Part of a small language model's weights: 88M tokens.
Each number is 128 + 32 x the weight over its row's rms, rounded and kept within 0 to 255. Layers, rows and columns count from 0. Numbers have three digits each. The size before them is the row's rms in percent of the matrix's.

# up: layer 3 MLP up, 256x64, rms 0.093, rows 218-255, columns 0-63
# down: layer 3 MLP down (transposed), 256x64, rms 0.0929, rows 218-255, columns 0-63
up218 100:133145123156162127126160171128049146043128105080130135104124147142170127139069110115086180182147189108144200097119128108118114133097159142114083108113200110127158127147173075120125157131112119
down218 101:107134127091076123147138099152199141190128179166153088119143098108092123136172127139142083071105083133115059150142157153128141159151091111135178183141058132152109140093081163127123091096165117
up219 075:081166127147098091174145110201146104129120152120106099162162136102127061134157131141143144138102126156071104146131099157137164082166139192096064134155123089174151053186104100100137162137128138
down219 070:118114109113170123108112148072109154120175115156153140127127124092133181099086134144136094131181064072204138106168149109096104192099130053077168126105146127094168140084094147181121126130118122
up220 106:130102107129108069167121104083174145141101108122148133184165162114117138134143148150153124129033096174118067178081123145096128162130189097108151104136168104152159159096141157106124075083101171
down220 105:138167143087140178102128166184125098133168157099146118082105134130124115110085117126112153114193152098093210068152124085173145106120060154134115165144074136116131088163101097163128161162156086
up221 109:091140110170138121156056120082142082111130145115127151173156156122083103155080101063131126113128117166125162119062124104143154075191189108115141147148070166125124157088145181133110178168113137
down221 110:187106157048117109097159171158120154143119079154150077128091109138178118091143164173145139132111145124168101140180127119129120175076099154142128102118182068106103098148102071100120086082160139
up222 088:159173152134152114176154125112117180159094123137150109131115122049175160099130135127164155110153091148140135123103082060115207063092106107092113115156056143144118130066140150088126137132168111
down222 093:087078114104121116066120095162129112085165121114111114116141124180096137101090121132087089128084183129082126126140183178160071191144141111149154153123214120112156135170140116195118117117098158
up223 126:172095141173136099060147119106126157119183163183153122099161076116153171174100156114106111099110157169184174151112147108086088143096066115107101139134077065128104105138115146112106179146137150
down223 123:080186144067116134184108127138123120126085115077078115143097208140131108118157113128146171171149122109055080110115134143169155137147153128135191128124151202137122142117101093148175081093120112
up224 120:089079110155148158108166086151109113159160136063116146069072097111167167096096092122132148131150167086167149076128153125159069088102166150128109113116156202141131131088182160135144160128108097
down224 115:152166141092135119170101159074123120099108116207134082163177155146103064141137170117100091159103084166098107158111128163105204176163123106103137143129083064159162095144097112137105133128153114
up225 062:118173167145107090146111185173146136165120079164149160183067076155125094107175127169138165134127158112095087087071110120109147174136137154102160164105178120152116106154112097063147122149079138
down225 057:158121073089116152130105055090101098103113149115088154092220178141130141149133093117146116120137100145150166133103117107140150089128145083173153094122092119095143165155155189198104169107174121
up226 085:131101078115103093132143131144141160173153163132139115152131135123166118200144157143140165151118105171076122074143062145124168135068095164132114166096125105084080118151138095134104057107156212
down226 076:126186151138145151112111160092135105094079090133101151113135112167098141104113110105113112119120109111132113218133220109132076118200140071129130091160118139151129138091124150117132193156096057
up227 106:115166160164085147107161140157065149139131108108167127132145084128119104190121135185140081138166131091089123121158151136179134145061095123171146168091117069151136116147116141044072082114110131
down227 101:140104099063152116155143124117184117087182128149075145128122149096116148065151119081103169098121126148198149135101092107093084109183157145081138097173113181117101111150109106170183173156131114
up228 091:144148112103119118106125126162110072215148118099089107107150070138131185130083127083130128146044128149129139121178157122077151141093170123080164118147157124111114123133125169113193135185187122
down228 093:098130164151115100165144114111131181075096143132150199145100196117140092119168129138151124146140113122157118131095128119204089158160058116177092155114104117146149119138125127162054100058086138
up229 105:064160152120114102070181133088124147150098173125150153129149174109115124148118174084083139155078090101150191139093168087131156103108135121125123126105084079161081147125138098187144097196098107
down229 112:173134112130132131193075120130145075089143128139100083131074104166161122109125076166150109111163129155101068129189143194105108161155141129122165142137129166125163120130086126087095166050160169
up230 111:086106112126136089157179090118112187114130214202102147174153106067098101105171121134103134153163157135167125155125118120119140123077128134102179152136080082143172078113142129091123163153129175
down230 112:172176132132093132097077169117107073099142034110127129112117145195167165147075141124147134102089121095117152091121146120151147116177133133163098110098171174078077141136097127176125108075122098
up231 080:176143160175119174126170099074090128128103163179140112133138086086178190154080111084103131205170122102090092096109178102107122149104113118136107134123169091121086092099104140155099151158141159
down231 080:091110104061159099117096161175168114117139109117117172082111140186101082125159143160127113048105141139149190159138075126122156111142143129104158119126052178142176154146172124115132111077155100
up232 111:076140042125134162140164104095166116117147127073144163157134088145182142116182134140085145148131140087173139096143104124169168099134174132131144084170132141109193088111164074180140166103152110
down232 123:167137203121151091136095147164091148127125137184133103114136169110080151150087093120137121118129130173096110152123158137068071196125068118122114167105134100147074179126087186079112097157140142
up233 099:134113129167121075121126084116093133127130135182121106096107176154164161142101216067102159116099156143178131160108114140105062172100149119051153158184135087142157115152120154098115133172098124
down233 099:123158143074139176148124179113160126159124144075171147139143079120106105109128065175132089138175101126072115113140144076165178096132065145200122115104127149126114131154166092174141115067170127
up234 117:110196062167124085156089124167148115177194095122103172156139139140150126186163128147161148137115134139116093082138059143159184121105183113113085123121141129107120093100164116094091090144107086
down234 112:149089180105111166073145133100106124107057165136141097117103143106137131080104146123118130089153094139162161155103189068085122117160102082148189126131103132100112179148094140122163194144162189
up235 120:149147099091091155191141110113127181181121157159091157108144141126135088129126160174108147102141058082137172177157101146111194115113073158175122111054118143112065120127105134169146153123117109
down235 123:104105148174165128056146144138141135052114102105157096156125133151123147121138065076153118133119193178132082098094171112134086141108182097097180127196161121145188142126159087134111134130136126
up236 122:115119173126125154125166166173176101092151141117228144098103097080160152115101119095154077114147103138101116158061117137128131122161133146185064108136165140119137119115060164116098176085135149
down236 120:155128110113136102180081100068087155140101092153052096118147169176131098147143122162133188148135132148156133116178119128118121062078114116108167140125113115168136127130192092116172062180108105
up237 121:150116142088217118092111135097113137067111191124198148092068180160149105148117108133106111151119110136128149121169150094105141163056096122133173082095104137120077101186148119140148142134148123
down237 138:123135127177064125160140109192135115165148091127085115145182093091087159114137141127139129117148151105138118120072149176133098103189182128102093183159161114132202158048123153114105096125122106
up238 092:127102101104139089159135124095084093061160126135135061067183140200156120077096146166123104100100124075174122083104125121139128153095134169107162146152091169154105072138117144128106168167102115
down238 103:145135134154109166109099120174173146168083134127119216153045111048106152159147078100118136151163127168081124163121118146113120097171093086129083113085182087116134127117153099123155114118152138
up239 067:092086157136117167171144124161147181169075141126100115075147163133137156108120177137129136105104089134133087080180090148133209104150112101143192083179118143114116114150076117102112130108067089
down239 055:128163088134110125128107146107142100124167153140114118152126150128087147126165089116148111164158175119144196161045147061128063166080101182147091175069147094145119111126182097167128116147164135
up240 066:116088104138114122095139153151109109106164076066109200111098164080082120098157137173163100152126078161136138065157134119186125116126166131105135088161094110152143154150158093179121107192142077
down240 061:119199117069115131164102118083126122146057189188139078112133155176153144135113120062087146108106171098141123173142132094089127149131126161154130142092144131128134101127121194089108182109117182
up241 092:170181104128167150192124099118151153111109111134169113126067143129117136126139119083069111114071201160115149141076125165159146092145094185109109148133087123154167140133081213132173133125143146
down241 090:114084124108103095097133155150112073147146150146099123106175114144133135092088139163207139161173069138105101115180118094100130195130185054148138139161183118115119134130194069126114112147126128
up242 088:115133198073175110133168138136098175122135138133167091130158153083046126140182158122173140140134075141117141156116133126123080134132170208170119087149134088059131072131116154128125128099127133
down242 099:137118067160119153099087172120171109174103104131127183145093087176168162137063094110075101114131188165133112108163130081121154091126098094082155148148111158176144175171137096117109133154127174
up243 123:072105114133098080126118113079123089148086131137164191082129110154171136168116099191139128160118115124141127129107137187138130125067087156165071115094163162096079121126133162190135115075186125
down243 119:172140143121142185137147139155132171102166116115115078159112143078089156098111154083107114086119124142089143125165108087120128121148160103100195138150093085135211127150153084083102147216091132
up244 099:149102108123133145103206171181108135120098142201130142121153169095095085112127108122164082131090097180065129092134147135111097091117103080146116126132130157114137138118112212121161062079126166
down244 094:111135150102105090171049105089158065141161136107145098115103097113142150117137166133120161123159178095158138134104120127121177174169177142142161114131139119113147090120145029126080193152144083
up245 117:078164101073141120106089172150156111145139114122116157136125143132132177162108117074120157133057077166094142179138147111101150125151162139154136120089165170083088168133194188103060108099149137
down245 130:164115160185111146164174082108112158102112127154149114099136160146130095101147158191129096101190171093120117059102099138156111143116108108089122144160115092172152116120052073165197132149118145
up246 087:169114149104192177116145088150111122158165045087120119072117156148125139128173096160165075172088114184130130126164144144146078092181157120131121096105114092170117108146100163118161129144124066
down246 068:050115109125106098158117132096125116132111247161158115154131140095145122105105168130061181114130142108129127122118124139121200208077135131132167154141113139102164123117181125147094122109117167
up247 086:146109172141097164090152181128185082101195109116095123122094117099130140165130089180087119101190126060133107157128107113173094145100104140185147098159151139129151113157096178153131164096187128
down247 077:126137115085143086195089083161065199116106170152159123128128152151143157090142161117177137158098095214125135117143142171088128124113162107105101159144109140114135137090170069102103136159071124
up248 092:166163091139144141094160204155148118139131147180118151139121122120131147097179137126124143154099200134142173075075134128160110065116135078152107155103098119066092180104128121166116065073129106
down248 089:104093138079099146130106065090150103131150143044214082133076117120120107107111136112123126098176060144110102161172161090106131166165131141137143121134156122152130109140120135085112181186147174
up249 110:170166151154153117115097149103139130122163130203161092120175131023131110119153126102093163150110113178113118125091170106083143168150069097103120081105156093135156113118155152120092159060136142
down249 108:114082121088112142140171104135144112118082128093129182133065101241129160101090138168141095084123133068138148131174106136173145100123182143121156151151091154100109168127121100145132099193126117
up250 109:105145113142112098116135113162100128149101076132115111167107145157129159148147124135137128183141077106116100150137151040150194137082145110140166135120117051097078156122154074160127178108215105
down250 106:138148156105136121114134148085154147129088163133154132127134110097141124122140164121148120101117147135158133149100118213031100144151127082103128127111130196095180063120116165135083062174071179
up251 094:106114117123063136149179136173078109096140145105106193159147151162118149164144063163077162123130136072133082112144068127116136123189125136130157165145110182087127131171091078132117154114083172
down251 083:145122127112178133132099159058171146124151115120162075114105122119136108089106149055195088111139133215152131145155179114153121142076133145147083080117150092181174094085162134124110113130163128
up252 094:202101088172125157118083172091181174128110126168103076115129135134092150114119106212114161116093136122130082148091130132140122115162209132104090061164098143105143148143118154105156152151134092
down252 138:105129129095135129138137150144067044108210110098153175094119155120120169099086156097130125124135134095074166163093111085115156142169130170106124182185200133149132123130101110110109186109120129
up253 115:120134118170152161153122135150117174156171132139062105069107104125165129125121167134074130098156147139169083136121139201128104154162100173077090157160192125198134115119062144087159110146133108
down253 121:120126103083104105146133125117104086118084158149187137147232119146104165079111128128135108129121086117099191116126117087112144111115207096138168077110092148140131132141163188147073168156161126
up254 088:150156168149105163118145140121155073161098124108067128068093097181158074113125108099155091171125105170125076112124185141151137126186159128104116124146060100155140150111165098111059083122140099
down254 080:141126084078099109131128113144089164103145114078175085133170155050096175122180177165041134061137185093112160141160109117132139152146125143177101158127148136108104090163135137129121155119113141
up255 095:166155147165219148085095082169098150094075127105158085131108130153104147111150127111133126088092152172095152153182127123128136130165088100101153090150105048111080103168137125137081107171133118
down255 089:087118118061029082150180155106151117171185118135102156107107162121150123130106128167122126164172107119159091138092151116133145079100179154103111137128156195124184132105106083129170152095129142